Weights of a small GPT-style language model, trained from scratch on English Wikipedia.
Size: 13 layers, vocabulary 4096.
Architecture: RMSNorm before each block, no biases in attention or MLP, untied embeddings, normalized queries and keys, some layers without attention, local attention windows, gated attention, an embedding shortcut, skips across layers, capped logits.
Training: 351M tokens, 10706 steps.
Each number is 128 + 24 x the weight over its row's rms, rounded and kept within 0 to 255. Layers, rows and columns count from 0. Numbers have three digits each. The size before them is the row's rms in percent of the matrix's.

# k: layer 2 attention key, 512x256, rms 0.0867, rows 70-122, columns 128-255
# q: layer 2 attention query, 512x256, rms 0.0868, rows 71-122, columns 128-255
k70 139:124095130097126125119120179129147120165138109120148124114137171151135184137162140133148094170151094099145193088127136104159115095120098116108102112089146147177088122146137137108134114131155130112152096093169115134098097166109111160093130140107117139096133108136097166130135118137131128102135154148095120116168148120147088130173132102146082110103141129106128141095122156090141131143150
q71 154:137121095147098108103107113122150130099130167140158132152109087122138106101114160130103156122119171166135105152105129140132080153145129165152145120150107132079132141087189097134121170111090149150095133135108150132119097115166128120171113108172133087183102131131131092132106145102124097139130088103167125184113124130092162109110155164120120133097095100149151122088132149142103144088112
k71 168:146138125155103131114118067104143144098127137157128137129122086105131106109115128151126144083096140178136083165112139161110119149149142126133154130166124123100149132131108084161144160124098118143118163143076150143129135105132131078176131118175134110180100160105151084120120117101113114158141090098140103142123124137113161110104134162117162149092101115128126118157142105146114103081131
q72 083:122130139120085090121140131099169151111160141118109111150087093175132120103120136169162116097102127133133115141162136118130096172134130160100156140130106134113139126100169084142146176114143160116109117091118132132131150145116106107109130101132113102238101150169148126116083134121132147113108087190109138139132118147127138131133129144130130132138092074161106115138119181139091136104148
k72 092:057153126143162148132148110163095095111109091102136138117121121107154094126131121088142166093115117149121120099146123144120133129111151122112121117102120119151091115089138161134086122108096107130149100155123097146135127101153155123124150154098126158102142131161111167102152128116107144136149160148135145154084144136141135108094131136094127123136134144139115105167133142109182121110097
q73 091:105110152132138150166135103126125157162122128088149113140147134109104102134148119133127097120122139083069149117103124162128150098120097129121144147153124098182084125150121162134156110183125157171131145174139145109153146142119126122132138084096106151065128135089162104126126099107129141126098111144126118129124126135123105183126132144124164154132149146114126151137115136104130146180090
k73 087:174144155124095117092124099166144111136147109158133140159107104130155173130108143111131107166112124121150096140137191100118118114154138142129099093135145139148129156140109133145120116103147176055126105117111119108093127116153182157086143111117127099142119094158152126122134158107130104128128148162120153052086109119107182079139137135114088124117146116153152131069087123127121136125164
q74 094:103148156105133122161154112094064140129133115092099081125149131139142149115156132137130174119126107111109147093132167155119152140098137109146109142115140138130157123124100113150094143137136158118114106129153083168143133115115085142066134124129114134104153100103113158102111143120112145117150111154114155127120142161162157174186133133118119164128141105129129102163136126144131136140132
k74 107:150132123114167106135155171162154092134115093142115170077117160139143137100140121154126125161122122118132155148162069102117156136140141139096118114099134111141110146145137136116133149112123139123155086142143121117122111154130137152079129159087134143132148109177155132149159112138103169093129162128130138129139110130107125164124169108091141103170107137079101132093120142151112154145122
q75 086:182132147127060122106136108125116161121129114150123137128072114144118156082111079152148101121146120117166153142104143122115130137133097133103104125158105132127127124129111128149142146134135166106132122115131097108133137128180128121162132111112082052148121142099130129115136115131079105124118115110092132116130100137117139087092090138105110131118139158135124123160143119148153153075124
k75 091:068126137152149157142122128127109116147180124101128124135137153114145125177130143087137179136132122125119127140145065122130119121093143125132164123095089116140155106120136155127101138109115110104112102164134061139159132132090117101102088127115136160084144121150089108105203074166144138155073132135115149145086127142114139112162156100121132118121140153109134133110129143085107173166095
q76 094:140144117130149144127123132133135137120160137130140110129120120152122152164152152073140145106123126106109116077103121150077107190121141157181117108108111159125078151119172085172125153137152172114126130107155134110139161148105180156139115110152158111123115149148113126139169172135123095143090121146118126136149140109108067120093150125139082125122133147127144131088091137156139114088156
k76 104:114162114136165109112143128116120152136078145150094137049151150154092116118168128094094110155135132126162155148134127102115157144141129105145136096103154127138124091126105147113079124124079080153126110098116090148151124126181093155156147132143101109106122108131146124104099114117119139110153148119090112088134148175122109134135161107114125167126138094152139123132102098113103117140159
q77 096:132137090135122090139148160126158141137122115135157135170109160122121114096133137171190163095152103146115130137111182090144129183135132154161137082102135159146124149121085094085107140144137143135120131105152137125106147111113124108149128147117145083118106133141124129081124142128118139097115210144113110170106116097148134135123133129104148149143111118131115121125110176099097127126102
k77 090:163126102172154131131112155140139144144163125121155112095159112148159147142178130141083135164070107135103106165138138125103147169160083107136126137116130117064070143138134124145124090126119102128121154117112153140135118197120102185121137121113112123143156145095090130184084154131077102122099092067132102136150114116102109106106105121148106142118135117096109100134126117157137108111133
q78 077:115156166124153136121117085144100107158118110089127114098103093110155159121165081152090150107151102115100155135129099138125138136103137108135087095152129148155126120180107129168092133182113113162124106185119109084121137115139121148168150155150124127130158136094120153134160149138083099175119118102143129075154134148095088126134169131111156139149114139151134160131138138136123125133143
k78 080:141124120149129110148137136126124138157112137123118137104125145142110126120085156132115129166137134128150130113147118106102125142136127146153147077120099145122157128145151127111116165120142140095093107121116124100162098160149148144080137118138141117144126112132185108108148129166114133084135126122128174099129088161075115135186149095115107126150134086151146105063094106139074142145129
q79 088:119119100121109144118100094143106140116128131116129116080129104111139153128126134093072117126171116102090145112139169157133107128119118111142110097157147155177145093150098113167152116138086115161161126186160117103100097142137115106178099107163121143089168093073095132121183114111162128121127135123140149127106126121146140136146131133117121148180120150090118145117146123097115103079122
k79 083:136110160154137160151096113117152091152141140123139116163119142086125153104152140154094100117123123179187116127114137157127130124146142133142155116127139094127114175145159148164105132100153141105148129120121129112109147155124160138113132127138157132148091139141166099142107140118138099120149087144171140146148135092068118124194133152096117137078137097095138123081102116142125152140163
q80 145:143111080099120170120169142163134134131157116134098115112108114114073124128083101105147097100119155129123123078135133080131116164113130101125143135110162134145102140153086100127184114147145136120138141117137096088128128120128123126122145146114133143092098069151093139122086143134106150079097099150129118103117120098139114121105147127134113105120161113126135117124110125059141112162133
k80 102:129089133086133101128090193119145100147105102132134154105142115173129168131163147145124123183160128132149141076098146134135084097131100114100145139081130172132096114146127143127125146141171128126159132138146106135065074161112105129091162126116127128113126143137094168131109131123122118108122162137120145126167158139122147107133151121118077109099130136123096118102084139116124134122125
q81 124:148117101145096177145137141133147130116139116155106116115108084124102151126091096130130087092091171134128115108129134099111145149097101130127127130123159146117112127153111083108168099149156154128153155123137104058124148103152135119135126127141123133104112069138096120119100139143081129099095110123131147129131134094124116101095158096127141113143150126127104111154109118064132113157144
k81 136:101103132101148106121113204163132106157123116072120106123139138156125181151155126101089127175128114104132171094117137096151133115110081116119127161104140129142104134174119137122124115136161146096166103105157093144102136145113134166088131121116127121100155094153098149133150147137145133083149177157119133088144139112130117133150156092149095089141143143093123126112099138104155122106106
q82 112:112165149133144064119115107117129125148106111129158156129135136146147126130177176141145153155166098161101151146141134177122087105172158121126108122143119145125162139093144150116096153137091110155107105148125138179147112111137124134111124146145130096127133183124160123126176111114140128162136131109153125131127118137158135156162117174127130163149099144136169137125146119177111147113123
k82 128:118159114139126153144134078097121177071129121166114120126110113110112071101104115111098144100115151147136098170133106138116134131152169139153104108163123113107153118111140119143094175130099132139099138133065159119156127126120157103157119121149118143135115111108131099139126142154107142145126108124152138121144120148128148137095124171119161148140108095154163143147130089157107133156128
q83 110:141141102139140151125169112159129153123162135133111115136124107116124134093107088151113111106079132131131110132124157126132164162079113091113145152152158102105101086188112143125133123166177127106143131112122116122130114132092119119115175107094137148128106107143136129092055140099131154106101118143109126119131099131116131100079156117103181127122137118104102134150148124114177138151119
k83 116:117115099116165113139155175162120109144085140071110109105151136131137159127140139119133120156148135069136133092143140085117130119104090121114095120087148142157135136129140137094147102122149141104139111130166102108139123188130154175066143119087139142083139090172110186129118135161138130110143124162093138116118119116129110112160131085159114118177151117120124138117119134089132131137105
q84 120:115117137124156126137145152148103127125099124095081117132132136134068139153110123125161121135127127101144137100138115096146163105103105115137108134113138133119102111150066137118140107112185125063105126090131139126138167134107142129106116082101133187098163101137137146121128153148137154089092164168061139097120133128129093099096083098142132104123163102127096133128139113107161113125104
k84 123:132098136097124113125112183144122084171130120094136130110146161135125181140149148117149114162172101102127180087149151104146117110120093104120114107084133138164110117140158125101128111138148149123166093108195138126089113151119115166071123154091110148091129129145097161132144124143150118107141136156116135128158142133141088119155141106154069102146141152102114137111103163093132139123143
q85 098:153117146129139136114122113150146123118143097112133137156133103113122079129114131123140104131133194152154115163101131146157119126103117120111126150173133159083140095130134132166138134116154121089121155139085173136126105114126120120164115103142117134143104120162174114154101150107115147130121094107114120134115130182082126102089130146133162140081137102155110134104147113079127158156090
k85 083:111170121144092138120121095138100148141114154116094146170116093132110083149164132098142149129100135091130086136163120158132156089108113137141104153157118160134155114116105130155138076152130136190087130136127115128130185092079148126136125117108134159109095104157130129168090111122136108142137152165106156098113104105173173165115142124112167108149125158158152107154150127124122111145126
q86 092:121107129143130104125176135131149145133146123109101092163121140144079121083112090145139122106077128104139136122168154087134154130099089123112150131146128097083140114172113118101149119134186143111134110115120165131139169124103156130093166067107109137172133101200132128093095148140116139115137153140080089161140109133125156100102151099124128161097157111150112150122125120139154119103142
k86 075:152095094116116138113103128120154121086156170159158125149111097130167169113141170127150122125150118120163101147117150123125125133139121097129130116096123137150164122125117131150167154095153151080143118091094118097144092162108129098156113128170124146136097128165125123128102162120142121151133108144157099136120114151130152126132142159125117122094102091129121149120114162111148119107139
q87 085:142164143139154133139105125113126108132138170155194164157105113093141118094145102140099122133144140138133126157079146115127131136135147156144151136160085130142118089113089129148112142158111118157148132137121130113098118130118102132142111130166102071120104112087133132140133155132134117107130132111148139095143143108122152142152146131125133162162109109108141136108128140127112151109121
k87 082:085143131162150117139131090147089131145132110104110152144128083109122106136102098102114172085091118125114122126125108178089134156111140112143162128153108116137153122129123124131111116147111099126088132168101126158160156136125119134155188139153138083173143184079150106122117118104113142149089089124144164117127105147120130090109092103113159129147099135151145098193143134171116138113084
q88 107:095147132124146121154121180091127127162123148106080107108089157157129166113137140145130144125129104053118149063124103096132139132087109118097154149136158140147105081127140136106107121129097126139120093102172097123126135101133137137103105138096146147118178114145122151105139096174132116104115153148072136125163155087141110164173138101166125180157150141139129105133136144116106127131147
k88 114:131117129129143120180134151112122139150162105134123157133128140100131163140148148115171110173121101108157134122138109104110140120131101111120116114079158130168094118159130147101124105086148130084174148123159107119148108147110110140094136171117139128121136139133137165107145104105131172105139133175124133102109164139096081103148103089148107117117147133110079148131120138128163147138140
q89 083:127124133120169135123099099140140096142109131127152180143139109135122124177162115129093153133157137137135151172119112132083100105137133143094115104150075107165151107146099128141136108121108130145129139133112146107121119185114126133168105145130162129124115144096151155147187140117129137151106133151143084100093100125135113144100115148085128092141085154129150168109126101173116119171123
k89 109:148110115108140172156108164118168157137143130127142094121136120129071113100132140139113110147086139173121116102111134154159108132153111156153149097164124123117163140158165113121128140140122131178132155113137100131145059142143134114145124101119152097169118113125154096143113162123135090128141114102135102109109126124109120120153133142149099173098117119148144114085130141164115092143131
q90 093:102150103116153128153106138151143134169143085113097120159127169139166124146093148083116141136168135091145136108131115131100160140138140106122063110106133075179149164168148110136145103110106073130126101156133098117168141131125155153104138119090155167138155134173115123115141142128093136124145109107135115164129137135137115119131135138131136174114118139123162120150142062115131097166165
k90 085:159088103092129120113123136104150160127111129181137137112138112122110145118147136127111119134095149179141117172090132108108095143132123114169139146126135121073108123128060096112102136120155171163143157106116148119126104148157136138179108132176123115110131136137136122141093147122097141114128121103119095087111151132105160161121153163131110103086149136137123115091142128108150096109145
q91 087:133146183139125124124122106135125109115112130145122147144134182105107104151154106136142148133154108106095119147084093171100138152172122135144097110127137114129101073139124128124121132153098116162135145150165159141111137160121124151140132136131116106113079143141133109128131161151141132132095142178126130150118126158128101136076122117062135151109112158134117119137111099186076167153154
k91 094:141131132089127123153129137133135160136127152147161109107166138158091160151137121151121119158124130135138126138086145106115146100151099146109108117137108129089139146141121147171109143100135140108105156130144116158170155122105127159093133119124145111081134165127102132139183089157113057134167132120111120089096102120111146087140108137157148121123122154183163102106089204137147115149133
q92 091:131108121161128105099116144144169135155102125114155119105135147165112150102153146138152108114118103121127116107117090085155117124095079101118143138151145088166111115108112101107173118130136159159160110160136139119115063128154155113152154113098172127115106136170136111087144104134122119153104175126158071167160133111171079141092140121092124093110123102118161158089148108135147167079120
k92 091:136125121141126110149092129073146159109122136135146139173107107093151174133172165115084110185155131128155111123132160128108106124132130075153135118123149108102147104116139162100128112093132147075128150102126136156135089133138124098114108084140108198167132087089129142101107175119128126112111099156136133112112130132098122111143106173152109170132134116100140172137085123121124142127175
q93 093:133143142121117160104087113145134129073145100124124152090165138112141131181120183091101094144137134127180111112145127137131146124144121107141108120120125135142159132144149140131133109123099115094140140135082106124088050156118149131185094120164111137143139102141105116162132165126107125117134132087149163101108083128083113107128106132159131120110151171118120129097109104102118132122104
k93 088:130112106154125132088125121108130136144114140100135128195120112120104141109176105108091147091136133117166119110108118140167128080116172104129135159142102115141122106112117120154135110136122148112137131136137156139114196097116109125128122155162140110103105150113120096144126074118160081140151132127109110120148127112142143179152127137124190123131078104103131124177133147086167117131141
q94 089:124107140128135087116129150109161085152085157120165126135119100106090118179106119162154107114120124141104122165114054100127107131156117134150125132122190129099132105125118141106146162161096143141162128130106175170143144135110104101090150118105108120107099119136134133104126137126103139150137127117116079136154140143134128125102144117108119139116110102157152151082119111139130174127166
k94 095:109141135109102120123158159113120141099101125143156153152138141167120095129168111134176098164139100084125136113139176075104110134150132114091138136173156159152148134136124142119130114126149162093121129116093168172161096125112144164140071077130072137134093134107161115149141132152146129120140130101150110133112103138185126118111122145142121116171135183162173129126093153152143120133121
q95 092:105165127165158114151130160105149163149121129178191135148126168140118103124113118147119086101133135126089066131109137153152138114157124137151154116123157129111087123137129106116133149174121144156175119140151186127145125139087120094103148104089110117099071098125158122121119168137132161096106139165127113118125150138163108126129151111130123176143138125152128105112123162138132105056134
k95 091:108120152123143105145138156144130103168102149119107127147137103166123155117144111105142170191166110087138167155116158113125053161107122118122156128120139146152144171093144134124131105112139121112118112135111117121103120125155099192118126141145072099143130171124142147140060144143160123119112111155145144107130144138123083081101151127158094139152170114173136116149074106129134167121152
q96 083:150128110136125092088147139088159118123149127167123104132098147158080121119141177107165114119135141166135100104134125111121105139139147131135159091122118144123126129086084112083127133118141161133126141113146131154145143150097129136106141147175136141157124102137107144153119132170155108134107150098096116152112146107129135115153147127135099133142137093167093099143135173158127118112129
k96 087:087114120092124139167126166160133135146162144105133134107119138138133137112178136129128139117153108112149124119129151127121146159097130122106106119089117135116118120100155117094161135112129099140148129113130105127103080110136114114167109167143115136157118159107134134153112185111177156119118118131163102168139153105113074124077138157174086141128106127103108123168150135173132139114118
q97 093:113114120128161091115174146100161117114130152153147107135120152156105073158158103177143137142135153089166084133153152103133139127142139146106114118179139122111149080109156120117140172128121152150113126125100141171139080126121155139116156086122118116158108118113130098165108110117130118117094172097117086138124113137149140158106116106161135135099155132113120130118175099100146120108127
k97 101:094124094146150099153119148129164139125139087106100134172132133107131088109181135155127133154102109117129168132155102133099118157125127131137126143150128166140133140154083128106175120134125183090127097118127131144132156153116103114139078118099109105155142113149156155148090141117137166132117111184160106108122113118127113118162105110136151099114109170203135127158103115125104169127114
q98 084:162123138131121108142162109066120122106123084141132095111141114157063099153190111073141119129114144130115138124174151129139115088130119165139104109136171131100127114118134121139161122135172112130153160133138112139114126128099129152128128101132153095129094101098139110144156144163132148133148145113120145158072128141097118119166112121089118139138191126155124126120096144111107104137131
k98 093:143134157121115129121118121175140095116123153138110132138119164159104124104153124167099113150141108111126140099083090138134123122122154147114120136154099168148130144153144140141126173119114130125119086110123168111084146122117092116134108125132091135084133114136107152179112125141112158106126151127182117132160138142164136133138142136119118125120111156141110093169102123132069148104169
q99 092:134109080113179140095163102125103119123178131132117165116110126100161098131119120128098140110139126104099100102129130119096102161127177118119152083114123142165127129115117136130098093113139133121117162134128152161124118113157165111145144097157092133149109114118128158146162140132129100112154145112129164126127095099139124156122116112124128061119102185148090160126135159131106106069096
k99 100:099124149143163131187156144130129139172078131157108115070125131134086076162161112147125122121143130143155116142153128146152167139142112108103131119104133104161111129134121156133119154152076125152116146130103119101173149104146092119170157147079151120117178164141164162132118122095132130168100124104055126171120118095108130126183132132139124145157154081123120112167142115114113119146117
q100 094:115101088122157085081120148153127133092132104111104118118111103096138111110117140135161134104157122144117134186138155108165099124123137117111100078101097118122129174139150134134110095153108120124126126142104114130174179109171135132128160139131164151126137132205091118151122138112107191101131152183168114186119132100097149162114149137090147141162140187136126127144121187111102095152132
k100 088:109142154090124107118107109183141153137155122120117071096142114183144128123128125107173111107114130130099094112120170160130112125120112126143147157183151128090135111102088088132117140153108085138140135108120140118132143121159148167120136118119109067109124141115145105115127156128104072139155092103076099133149134131127109115154121107170084107132159095112145119128176069121121109124112
q101 088:167127146175116140144096105152143164127108109134129131128143133112115106113178178098109126155153168166133128139151084145133085099175112090125146133127147156103128140123114112120143099123097140144143146135158106119135141172150116142144116104168163162109157131108141096112127106171148152130161089085137154146111162124130143095158146129106160177137156162133123070113109094136090079124112
k101 097:142120121101082183096105153131125146137174126116111122174124114150136190094122137154125107133124121116141101168082128182161130091095108147109109127153088144131126130110124094187141122120133123114095156105110117138081130082092127167121131189136127124147124129136123113142143180110129080115149123139147126156131149132148122160098129146134100108087099119093105121116165153160142160126118
q102 089:130130134101130143128119107124092137107149109124103106104163132084117107128116093093136128174132142110121178137107121179109160116130143091131130161118149095148150148147099128123153142120126129136141132146161103113141079123126100099138104148135135117060176146104106149133158103101141129140122096107166118131085156158109167136164112144166127132126122134087115140130153119105121137172152
k102 087:173127134140117121100150128167187106144095127127137165146092138106122133119138133164097114087119126159124131162127113084118165101090122186119158126137092120138121181164118118141086123098105117110152125131124176108142158165093165155130075123142139128134123066147170112151146127151103145128116141091140104109180139098107121142073130135124123151124121190129080156112094126165138117160124
q103 095:137139139157128096110135118124095195131138090125164136131154118147098140124119153099122113114102161144086139118156141138163126145133082137147129121121148148126124140112110193155108110143134128129097117096129162135147127155138096149123137165110130148100101132091085128137113145093137131148138119159148111191162138159125140121136088156119151120119117150133130100176124150107144114113101
k103 096:152138194092090150108141093134109091130125122131091098125130134163118142080150111153149145128161139146161119119095125079115139100071127137139143156140131108099141122135143088137144172091135170106104113133129104120080146099142157147115104123150132144113109166137143105145070109108144131123164134094128071092146143114109124103105181157127129136101141114111105125047119107112153137122139
q104 086:135138139119130107119132144181127164140130149117147136129149130137148171064141142130092134150127098128146112112099113134155149193120106105161102117119131088137104135132115120159085137113092136113149080106151122140099126140136178166079131112119133149156109141165133084134094119100099106089104122128148144149141096135119137142092137138109071132141132158166163157110121164176148162066128
k104 107:084111115104174128152129168138111107126096125094116121079127112119169154126117112110132162124149146112161125113105127133149109124111131075111151114133162128120143117104126124108100138113110118103128123143113080149172101129128074177107138178133106127141147162145137177087164110151116131123123097159106122095116156179078111135137185098140156128162137109044129116159127112097156150139117
q105 090:126119150155149123145138093144175137114130086125109080096092122145102153126189097122107077133120110120127140148139120076153138121106139123084101109149135137198135142151128143128147125173155143114153137133130081114114089124141159141105137126117165080148134157144124127114153092122119134119120122111146118128149123167114086092171134137127144124124121144118136154117133149130134152159144
k105 092:127106121131119171127106147151166147086122168102146132164124119092127135096112166123100162129159136137104142129122084168146169130103118139177143092122095142112151110131143127116140128090118179095123124085120142149135148142113110097119126137158131175138124105139114094145117174135136158095083140129140147098144163152125135154133094157125098141113114147141132119114078122117142139104118
q106 090:113093187151104128094115123142164137086182109196147131153057104157107155152140125149180110081109125117100131133172098091134138129149138116128144107151099116111154086151117128154107130142163162113126129090111168139060121140141148109138121129137171151139121157140069155121159104112135110157097163156137128116163128120122125145145128150172102104169125163127116150122100196176137112106143
k106 100:123177172119122118158139135101125078144107143113135117137097092118144116116197115112106122097162120093155121106126167159134155139089149137150160115151073132126144109106156130074129133134112107090165099103147128110161106085136136128158100112114129128130075115162149090155121100087165121133162120142162124124142141128144105120117114184123101154136152113156116151117095132107144162164101
q107 093:162118163097109112121173143142178144139128099129107136147095151136137137103103064139162114109156109127127156149161163124130158145114120129133113129133134127125130153138102124130118150156136133134156125103127167126105172124111110136144116146095092125120132136138078141126111126110120145088141151115125131207093103150137170159119123145083113149128108158111137134146131118125135141147169
k107 090:131114143134143152151134146156122125139135121165164101111128115132123112127188114119109161086110125126123125146140118126127135120099138150125151150134103110071117142132134138116084171126136121140156097121126117111108128179121130142117101103121125123109074143161090122164143089138112143130153083062147102134199135126095133141123127114123103115103170123108148079121128144153111129165074
q108 096:163123103108128114118161128145083129110079109112130137161143082103099107120100108140135147140099141172128146155117162119155086127094146103162112107110125135107139132097093151134154117105157136083144140089142149132114154130158129110172125155142138120095133093104134131130087167123110118116188165143161165154111087119137155123119111132097121090128125105109132133133092140093141151123090
k108 088:129159120146140124125122120164076106148131098109099106114144172153119119157135119144160131118149114111077104126119122142113217132133120116110123158134140106132102112161119116128131100170084082176072118172148105173104162113125129124098139116111129165087138144107140107121151087124111147143081122074118101171146129130163164141123105097140165118179110139066133122170154126158118121130125
q109 093:116144121127140169136106095148115134137133126111132150115129135085154136132086130123132116113172097141124173147133151162101172126124165110131106102150120091164159122142079143109145119160110087154156147143108138124104125133104112126120125122125129146093149159089119144171165112129106150166141120128131176057090106102117147143091106138129160144126119169086154172123143115110131119162135
k109 094:146103115122101112123128146108105122144139147100142118126131100115144139185143117140095116124100148131121097136134145111158086123143130152169128143166140124116141139145135151152093095166171116155177156149119182082167088159150188180146130116119162119109131086095150122150146142132143086112123108112154106131122108128128114118153169121130089098136138153153105132098169097130079145130149
q110 092:109151085107107134114137125141099126123108107115111108107096072121090089118189128104128123147147110132099154104109150119133157144105135110107147116155133115157160121117136129090190136109166128137153156145130081099084127115132126116100133143158116121134134118122105139135134092144138120131133110123167158129123155132169149091145127122182129098097087085145158156107129133130135121137140
k110 093:128093130146084137108114094099175141100123141085173145150141140109130117117075112161112123099127125138114108148106084107100156113148138133165105133102101130143094117183123120160111127119118126148123129116157154158130159109109087101144111108128139187126135099072113118121139140119131176117065147094143128153138125150130121137148113162096124148137109180100100127158126155149106155091133
q111 092:123157151141166108138151129166129093125130184137173136149116125155113133157141139187116112141133108105125090139115112118095149135100144105115085100122092136106110096112090108111139140088145142120123127093108192127088147113124143132106123106097109139154126124111085102122087155132097080117156110133128149124152145152174119113069107121105111120090094088165150136097116128134157116052147
k111 093:081127097120132098106110139049110139126095109123165119064134133108144139131118123132130116117165127118154151123163152124117094124171150107124111147111156130126109129150135097148114112124096159101103118113131149165147121086119094123104129181146135149128155190108132133161152122129135158113106144117122119127122163134181139113166131142152142143165129104109145129133126165097097126113102
q112 098:113124135121106119153176115137147121128114150147170118131129112133112138118170103101164115115113105112084095112132141111152111133122133155124176143143070151112097121104115110099149142123071153125134119108137155082104162187118097137138140107116091126126122125114134138093148111129178168114096106202143142110123139152126155116131133135118067127177143124113113130092128144123120125172150
k112 092:123135107110175135118125103157154109119151138101141110133110133131146125076105093137108112099089119103116144151134166181152138174059125144131128098138134124149126124128097141120082071101141102123148071178128100126145096126120089141118153117133116118164105112133101144120112133113102124115112096129194145085140124147104099079110149108108081136138118125103183101139118137151132159096133
q113 085:124132128141104097138130135097134145116131094139091129174076143128083113091120126147148129118150146096114108122117105119150110151119122159118169124129163118171109130142137114152150154158108129115105136145133144136174139094165136133119133115106135119147137155142111132093156085119155120098108142156126075199142177105172116124126109105181116173160150094139111115121127147093109119163159
k113 093:153160137132119125157124113126162138111136128154187167135114100109137119134134143125136133123116128106148145128100131139077160137140152087168115105134125123082120139133127116098134144084146156087141159135131147126076132148125145095142097097128095117109129141133140111150070139132130138139140109164148127098117152132070120098122127158144103148074151155131111104115062125144144144103141
q114 089:132118101168078184118108087128096131123154120138115119104101152096138107101084114099091166113148104136117130108169123125130125130141147117172155125115168161150148145148119146123131123164158096113139110153145113118175139124136105141169150110161088124133165150095111142135146092121140119109143107107125146113126147088118138098167130101179159155180152120113113126153140139135149117137153
k114 092:148144148122106138122133101146120076137126140131138154147149142132162127190096122161119119116158141120119156154096125117098142123133161119111094128089083084161144166116125123140133140132153149105122157123119139111101170114127148105150163157139125182104141126135129130112140132151157112133118116118150133169116109103117162119124110138085086109078115088143121121102139139106137124112116
q115 090:112157147103132118165151099162119168137162117136131115157116176134123096148145132134162126120145137137114120153154160138095165156131158155119096137071095126130129154148098106149132141160171141156114128158118129133147136137088124122127108149155082112132131111142126154146158173121142123144117123143098098106093145189119075104145075124131160138084120097116089084141141127156136122162135
k115 088:133121142147092106082104099145093130136126115105152157103129119155089168070140147119138113111108134170110164127163097082115143130126115161168117142124092131088138140116134133141159159131133175131086126129150121081104155136120156168115159115134138103104135111138096122168120121119137128135122150118109134080093126112116121106106165157112100112125124131186135119076084154149119124122126
q116 095:104114102147148115091165108130099118125132112117140142142104110107090134143098117114174141111147120159134154163132150099160089117144129135151084106134096106086143109156129168162140151134121083111168135144086162124159178103170099141137163131125130118167115103102146160144109151126105133121120106185154138139126129128072137148102145108098132146152161168089117147160124165117132155150110
k116 095:115126106091118093120104114181145126103143169111122107136168150144093091189096104085145118100111137111099146111056140134134164145131146108097136140154166137119151111133101095073156128142170142122111113169147125157132114115159137130096116096095135118093104122146151109127140138146105085155148092135152152126138107117150157078164102090156119086177134123195202135127150131129115112084128
q117 085:097134103129101126108136138116083142113124120143117112138165121130105161109096092094109132112085090128122119090144113165110159129116100164152138115112147088129113136116118149121131150117129097103141129126119147144141128134140141166122148137137088166110123096153106144158100114085108136110112120074174136158190099160124182165110125143132105081130140120133174185074135128160169107126100
k117 091:113083162108141098154148118147150089127101134095125098139130139128140108090111092146136154119155154110115129150136151081137128129140160077123151154157176129138159141151114143087123170153128104121148082120103088125146116100132138133110109120102092146113103170116139111137120085153196161133139132155078086124134140131126102128119157112107119139172103113118113119162115123092095115151126
q118 094:140074102100130109154115158173168135121091149143150106153123146147115095132109143153159144131143141116111116126112129102157108139150120150111137112127073122130115166110158112136139153128114157141091110106140124113108153111119147124131140118112155100135095154171124092126109143069133137091078152151107114156116094158131115147092122149079114087126109143160142120139136117108131124159122
k118 100:117152147142140133104130103119115130189154078148110090114136106120152153096165128098175119140081118157129103112154163144122111119138090159122141157163139128106107113111095124152087121140098091127130121138123075154154119118124111092135146113128122066098111165115110135117119124117102107145122104115081068118095128081117163084132101126124111140121139149102161127092167108116159101139090
q119 092:109115105147124139126105161126083132153102147126144138130124127157148162096143157117144130132104144126102105145116115120144072075109098128132153156121119151121102118091178104150105146097103110142117115116161125127132136153175095119145129140155158123127093121131171119099130147150158146116134109125145127106177136095160101113104135133084139142120140102132153118142145117131108102100092
k119 092:166161152096137120110133113093115125144155133126097137131110107110143178138110101140145114169109128119143138116093137152135125150136095116111147136133141123125185099098140129102179117163147123104145150128131093138080127090147089082060137139116138135168142135115114111083065123064134070125127123171137150161109147114137129140132110142128082152109142122112101149095156123131141126126151
q120 091:143113105086153169147110149122183108130097127093136142183123110101118108136089142139120126137115157142148161120111157123113133106144136133160140123149068139134174149160124132143168108131146153139143137138102147098147128133063109139194113107099121139111173119072114105129092165107120106068165124096118125126127118128129122183145132124166136147102121137156139141092105117093129110141107
k120 087:114146117161141123076108146139088119173146088100138135159158130126142124136165147094155137132113123072145136110113112146108118109149158055116125128152138099174096125123117100124091074139115138117117103109141086134120136121136099136153145165154099089162092125136170103119102129082112137121117135061130111133110126160169101114119127109122120140111113115086163100138146118178133103131143
q121 087:111125145125093079131141088185118148130160144126110143128137154123121127129174135147171146118134112123125090122183135090159143135097129113089143110130123147140155138121130118115087119123116149099102126146114130135113128125156129135139121134138118190184135161144122110126124096137160121152106106157128147098118108146140106119121071176157157093146110137149096135154112139108156155093126
k121 088:133141135134135148085123109094097116113131101043168113099109128120163129126091132145122111117144144125122109123166149129126101104088168138161119146141085141123128117133130115121178079118117153104149127167144109141137135088100111110111174135130132141145143113122129155124123131096142111131146149135138118106057118133078110144164153107134158119133135091124145096152150144118136124105088
q122 097:144131138100126150132164112130094094125128149116105125064140149110165130110135131108135144133163124097116141093139179156071081138068160127127132100136078133145157090078123125115114132100072148160130144112118136100128130145153103111172139140184114119106162127132099139163163122152141104155118059126123170089089120137115159140139081121137144128091122143135102114131155096114122073134135
k122 092:130139082132166154113113111122141160139131107106137100125096173103138105135169128168127105099085140154178136150171122122130164153119140142102138139085125106134099125180109119132121112136119101154152150174119102112155138138128129132130121170135192107155121065135175135114133115115140151112146157124100101126107112114071092130142166091104118116129132101124140137116163138154106119149136